config.toml
n_layer = 11
warmup_steps = 0
schedule = "wsd"
Each number is 128 + 32 x the weight over its row's rms, rounded and kept within 0 to 255. Layers, rows and columns count from 0. Numbers have three digits each. The size before them is the row's rms in percent of the matrix's.

# layer 8 MLP up, 768x128, rms 0.181, rows 164-214, columns 0-127
099:160155060148123182171095157129147142163108163151114153118153084105190148159122075116152130169072131149109141130145081111135103115152133153067161144177163133124128133097052177150092147125139117115138124216205138162113065215123171124097098127126161136112114147131135145094135106177139170143149146181124082151131134171151071157127117128157168174122139148157112189118109182145102086110165
098:126160151163140191125094090152127133086154131177131202106099124097128148142176105131104109163169139145103119140167124123121099117139094101153055132108132121091101155102107141195053123090167130078155139157122202107125160083150127148132121148093106128083125111160108150142098168072141080120176098159089121138111079178109161182122166113145075083120177147133106101130158090053186083150083
095:121134144160123177169116201168094106124143124150116113132109144157106155119096129063089140120138153082174118129139130158142138165122118105146121085110143102129028151159139085157111097089124091127095146200116123073125170159124157089128042111113176104101156071179191104142150131117115076089135091166117188149107063150112078157099133110147096098140130153079126100092122125122196100116182
096:130117169167156159135161091168129125106196098127116087164138128130089138166104097159080110114063187147211133146081124109088151160166131113104148097082056129157141132151108176129131129157142120171125104158132172103175103037077148149119163076124121112098106095095081103162141158204144100122152111152152109150143147081169161140163183128148100137190128173109151158159100107103135162152144
092:166125094188139136139078151194146150134144147096165127137205128126106146135129115139158135150082147088109119080095127044169179112187096083118124072100130132146126143197130060085150094215090102125119144139132183168134113151161136140187095175120116147137128109139161133112179171167148124137071140147113146132206133116132101132115158135138154103137091068129121092094107165092121183124162
112:140196140111135187153101121185133166114144108149130107175077102120096163128179154136146123134108152128134148047108093083176170126135096090169151101123141081134129102089116064104123138131142145066191173129205096143065115117144170113117110152084124138106102113112111162113119142160150121132157154188083084197169130149121180103114191150139087136156114123098093082138100187097179118098141
105:087149158102146116143115088141118064181129058113136124158127091157149070113147123064098156129197161095111143128121113131146150204102150131121150080115082180115090157125144101135124094046070102120074135100058120119176109178143122181156143213117187162167094134134137121124130152126111115051139140121114142137120136101126174124118117170159178186108143093108157112143104135116121177162148
104:110196185146187150128173116105099095166196158147124098145107086173133068070122107077073114181159106159134197145126123164090119163167112123174107077132138157112098164108063127135124107149128102155071154126161058135130100121157164148152132140178154144084114157132165139139143177140118134112194177164117152154127111121183106167107123152077104142078100101128096088144145101183124142135153
100:170128155132165132120112171135114149120058130076125140095121110076129164121093078150159107092141092057085148100092112107106093117139148097085122210066166102098133181135124126106124077142161161163104095161087137214124160137143154131120073164107128149127067112151177126083161090149093057109116140131162146129076141132102128115167142156132119150142155086144133146073092214105104090144126
091:140070089140107109159190160119129189066085104108134159138148103084127114132093117158095098120109124115104091090112125114083115129121137151130168148134078097160139106134183128082123107105125114112182061100060150149142098192172114147156140187133148122114084102117096083111155145126101116090133146081132162127086105160142203203190082142121201161125140160187153109113144141122089178168110
103:086066129125155132173070118146114094116164125125146103112082159119150079131168136124114173152166109159185155179155119162151165117082122053135105086139101114192168207117197115126140158170155117133114158147094114159091125144163109087115183126151179138104112181170142058154137119110127074147143132120132088123146083101077059150116124153131122158138128098120100174144124156182160102177178
105:186072080124093082116155104059093141151168108100098157093096175185102127095138130119125148121150119117135183099156137121146106093132186144133100174159096194092083126139177109050148131178147101141149138143116088132086184111110154089134133083105151128090129076105124189121113179101104173142161176114145129067116142136160059157123168118130085141126166100175114130115172076138084126108153
096:139130170104158143159176099121129136096105142132188086104126134116195174127096145112186115085101192157141083098187123117155171163087131143094165146130130091082142126131114101139107120188147140121132075142120140138124153077172081100180096118101133130113062035165169172123144114124120179131145092119161134148071091160091111179142155144103108145127131064075140111135121100041088115147113
102:172134134150113091136181167120110117110109103101145156170127074108138127094121194093139094172170106108139102135112150109131152094138151181078223149139101121094098146076133158127115139066120191121192156131177126124117107094178094132134174133205071116111152103112105104141136126095145156107117078132190082115123097080067117153090162120098137124082063108116128137144126110082160108201143
105:114085113193161124098175072172146169154147166059161126083120157058096181095079152154167097145145140115138093133147167124132136182097176090122117108136141155129132144103136178159160113121129117109131130143134092115144079110091118167112173104041137155129122162151150160123131137136147144091127092178181115149093220166134100128124119132108142131134133065088124184114121179207174129154091
094:126073156111153153114168121166097157140124153169090096112118124142146033093078065150135123133118127146098140163111138148119104117143077075171155087147188134172117074141167076120099166088135154156092129159160101130136127133123117186097135090207177164108111175117147116165099089152152128202179124186108111147176150112094141165140093170117152123125148153109148084140085088065110146083123
103:129144089180190143063078117074111168178164128105069124121183095168165153129103104135173140118142121129113116144117094104098123071139065139141126126103094094088105148145063144099122135082137136124123184107135125178112174088157141124185078109146116157183132164144115186143151171059119118161165167105156164146153104160109131183139155106178143072132114076132135156103110123149055142084146
104:136089174146067052081117101122183181073151113190094122131123141143111093154130136155104169127110088135079051100106123202094120169122178132125138144109111128130106118087109127046161119106153141138179114175166155190165137129150077114147113094119141137113148157175102148122196105165169095141116106147072088119115152159103114109137131093182107088135115148154095147103151094104124082074161
093:090140163144128184148061120109147080134108098037157169166148077096177156162117090140117154132093118110122145094108093152148135154116114144122122088123186161131150114098136126151079138095154144134083143110171112160060218100085145137114175155121182159146180166108109099107168143088076128138145106154088133106185065114156098133139142157122109139106113151139161060138116093129112140189061
100:141066170126097131046199122158135136156092191122163145122089142143103133132096163121152137094103151190090116156076144133152118146066128118159140135142122180074159101118103101115153156129083146082135158189070149140190167112096131081159131127125096125100099092067103129145173126161173113123105051107112156152052146140171092131140114100138138187136138165125133109097150147194167125100125
089:132129138059114154158093160142161163130143156146124131099187114191123183111169159115112137127138139127161181149137129155113091088157090096128123094076108114146119120111121134113055140142111142117141115117098133075092215108166118127146152083101108036144201140103109082144111139078115152084123088083146161094098124125175133093080189106139138149102113114185110192171107129106042140109113
101:112119093081119157126107100114173135130050139096122086112146127159163078149186123161091159118161094144146043133155131063130122191120116096139087141136199104150152078120095124129126117159128066107134107168118097116119124162132133108140129124067170148096169161166186138101125160136092170130164148117146127154192094059154142111123095091158176151124117089088098080205129136168184117158141
104:079076121142157142138114131147107140062093099119110053117146119085155102095112102152137121103112104204128154138087097189096126165175176121140130138158103118150154137126124117186180139154111100102152154100046137111135095186155119156143118145181139130066169145089054158119103107128122122108112101156111081127171100174149120100136054053138104069115167154116161128140139138185093090155160
097:111092047055154127137127129047162162180110112128135089070154100104191146088128140141101116106139098168179134110112141106173123145116121128104103116116073093180117101177108072054114126112076086169130172149085123177078172122128102088141170173127101131106116098116115122154141140116119123101133122126143142181111164114111083180093079158135152079108088149124156145165135192165122084165101
108:131137085190105150097143092184176142087094088119109184106152192108118185136146079071101122159138137140126178134169091151120147108131193171146103124124137119133092148129096122091135074166122155158132103139127120143206115168121119141163115134126126125057145160141123162181118184084125165120099102058118133119156141063129124207106139129078091098147109111201123055112142126181145110128119
101:148160170152137181132121140084120094134066105076143155117197127106143129153146100062170116112088183160110084111127081099127129147062142151109120100117128084121173151120122145099098137071070170103187135148089163107132164126065072153111127097198133118113113099167157121149152146145144149126155190112115097073147161109156153123170108189148127095150152184139130126126121164052181153143174
107:161109158101154128094073157118121152126143047140120060158135187166153091170160148101115126064070149102066164132084123103115193127104137101075155171072090101170082148127142153152101195124114100131121157128139174135139169135093106164116109179108118133133134129147095119081153162114107142089163171113121116112136118173095202086186109121090075166103136096181144107136142096166150123094105
101:109075130071084101090126123114138187105139132157138068094153138093151154132136109172141116108059084122142098131085145131155101114138175151124153116162142069126131155085110093073062161093135125119048138125104114146086162183078122156114110129150130167121107054163138094109137108136169078143109143171142073140158156110131078139140184084125126053196135137158124156159120070183111162123145
103:184099172162097125195119123116125127127106192174157189113087145154153119120101137103187154148188085084119111115109098145116129141106127076083165148060114141155099175119143125090153108060097164146083107083177121103126104135151083097169114198071143132120129116156109136091158142096133174142169178124114140142163166142102124099126145166134079108078146138112119145160175113127149185091211
094:147158181108140190079151175123081052155111134093101101130170154197051070151148172135108117193127130166144068121098152120085124128160129132135124176144155146188105181119176115168147124161111139178171141126121096149091126079137089157071141116164108140126108169135102124138109111129160114110151101084163162160129154125096129152121182068103139099132099096161154115117078101164158202133147
095:129077107087129138186074145105159142147121153148083124106107067166101170127134098129134150141088111140126105067124145175163105160120142109094145128116094107164126111130112172127114127180112091137106091126202184114143109144036154177139161156174076109145174091105098130107186134215104145175137136118111152127183163163104156152142115177159140093068162119123185135093158086160084082131125
098:122150131135122110160131074106106092094120098134112091139115092156142123132148130099148103095190084080151119131100152104132070074171127165100146196126144149140199118145155085112143153120116130129187092135080137085138115154175108160148192111194114117131087095104117157079102109105099125106082062080141062182118107115137114137196085112147124123101084099084086116138228106138100087137147
107:116153177114103190142090131140165122129139122113061158147198124151161151126131143145120126134126117082067039096169123134128126151130143142126087137124189066106095175114147150191079123126168162141135086098136183157162128132141148122151160114216118104111127107148134130112170157055135150143184074094055146137107142121133105166099079180051072125169170115122137147157119132128141137140116
102:120115137134151122137083087052151102175227132145169172171141112151116170195117132127102112127147079165136044123148115075147138119136149141098113110117151218131132110112105151136074108143162123181148177096131150107152121152144137115125152128144113146124135075103130127118129130148100064132130088061108176063108135109100126110082123188114091111182199177129107183149130096104135113100168
098:172141138106162137132124100064173054152158116138117127128091143098144111121163111089096110155116050137173180033070129167078163125106178120123094154128096098128124140106085077160179116138134163079095125102141077122135145181115062131152124157110131137100091137109163061144072152163092078158102117094155124174096139199079128162102134094138167134101155117112135150095155121126129109150104
091:189106152141148107186136135123071101118114154076093068103168101138134162153084139088069097124126126082129121118108126163139131201157112117107137092102090145121054160076110169129126134173098117148171139150060153093111149060086141083143141154142152142149141089178147147106157108134111118185179191112150130132116224134143177133141097147054147134116135106105156138159141126093140171173154
097:134173154148120079121119160118140141096173158119154147124136151171119087117151148195112080120126088117142151101131118127149135155152196147121074128107138110168050139157162149097140152131071152064158135101133159133110067095170130063081107086133058082106098098138153131149104131064101178114121152182172152086145115145165096161063137114118088039140135145181146144100156118095109099167126
102:120093151162150159183102141097082130071066086107156098134095067166092091111114149196149207098122090149153091174134140120076082128135177119137124158180145101130126150145139121111070095132098138123163130127098118125098170153119087145138134083146123117106174126114125134147164176125159114208185157120104102149078200114107130110159101076153140146157120197172159150110162180175133086131126
092:180137149232095176141118149080162176123135142092138128108134099112103113087118146138089116146124114140129147111111095149161138157127138085164149098152130084129189115162121120125093131091131151103100090126125142118065151203148118146148082233115142111167144165060107076084139142110085161181156102184108143154135079091173052105153133127151164128133104139101160104144128110107070128119179
098:110129148099172048086090107102094136166119089063151141132084179145161110162130119141096090144152046118166076144108101096136125138146105125115120132149144142151062108094151152125176093168147105104132188141151112160142113135073155165201112117075133130080122138132184137086120125119095136113208167124154166133146144150148111067126186050194158148074144113142116137161134101095128109106115
097:141126222168082096117145137156098115125132151117158149102091153094153139136084161093149150135197136046149118116122159084161157105137105068102098180176160127142111162135178144115178158134106160080132112141148142137132135213125129210124106141135068110181129110112173114111157131123037120105118126071124143134147155137104127114139089157144115166140178140049111147135123088088166144143165
098:136103131116094089108172144145110122111127139189141137153150111145126107117158164074197201139141042133108084117119127124129124097155157088121129146165107131068129155153104181183112115161161142111143135068082149146179142196093104166130071106160210106176145136132128115145140099149182079053142160067139099090136116156165122131186119124137140163091093159164120114141127108153073167147111
097:097151107062107127163100146132102146155152167107117184175088088113142140143112125091130065134103169122115195155090103112142096186143150159157163081057093146167170087113097081148138140096162132125105159139114105098179077163110137138120126046096128138141190118156069115162128088163124142174137182121166112129158105152136087134176160149117104121173172110084199112152079143105178142134109
094:073113066155133078132134123106082123135160177102135152171167102150145153175117104119123166130154126133109182080156110162124096148095108118088113131072177121137126126097137162107152169082138129127165125121155095087130080101125130105138185143089192153101135123119170214110162111077108177125166195175160136159102118136081085113079183096070099126031129114133106109087164129137119151106158
100:120150133136078121142099122136150103069103127157131135112103196138105130130074162122124088136184129154098151113106066164095105111144159143122106203084118077174191151159138072128112150045104132086142145120077182081084156122119015094128136106100144154165106107123102111172092112113136112163151110090208125106132119146126114125134133124160165081077134074144102108087093114106098101133122
105:138121124142133106129157116167091127106132128160150161122145108158151052078112121125103138157123125209139150151125153141127130139133186179117195158103150110172141132109150198109150170131120125073132082193079111064112112113084159168133125106188110123087155120142141150161125150072129097149089153117172112120111104079154109123123112082214084145100104141131124050135168078094210087092128
091:087156088126110132129188092094117111133134098191135142135118079136117097140173110130147104151117198073161150142163170088108099146131145143125114119120139173156093126115164126148207144089144192087117123148127114114112113128114161097095134140077174062146113135155100087155116212077120088083116132070078097150100033122099104109141137139161133181123127122078161179086146068159119104136095
102:167123134125175136143150147154118188115142124187098131106138149141105074069144154075094157123153102120145159076099105100131128178150088118172085147124139100113128182201162116133094100163157152168159168162152086138096118114079136107160157170163131149130136139102143162061146148067191090128149088206132171083109107103217128100150076138185115155142075149101090140144120128139099108130155
110:067049110114120165116105156140089101116097162137102162147150136103178114159092115093149160130129107190157160113131104073118104117079090156147110135130102152164127134122113063150107100139115136126145159186124126072141123093113099124089148087106146152049070116122130093132150148116106139088156156142151180125138135101191139200232088125174144137132198128130064081105087130095129112084152
114:114121163124139158129136144085109201117139108155099175104118066114134099129120109096118107116115101128138089144163168173151107183090095118076137036134134111177134175195129143134158148167086099106140134098159116184120120147121096104150071212110163105138144124137157104147064107138086097131123194133137118162129063081100050119101133134117164068145093134094132104141176135093139102154064
094:139137092127106114174129072173135149105143129155153208124175086089136198143170110141124194126126183066096145132100131139080120123080100129162121116115119108111116147182120144089106170103187063086165154129128144135115155111163126076168118149134124109167190095107064162124097121136123165143179105138102153164155123178084116167076130141107140125081153108111132141215058090091118117145115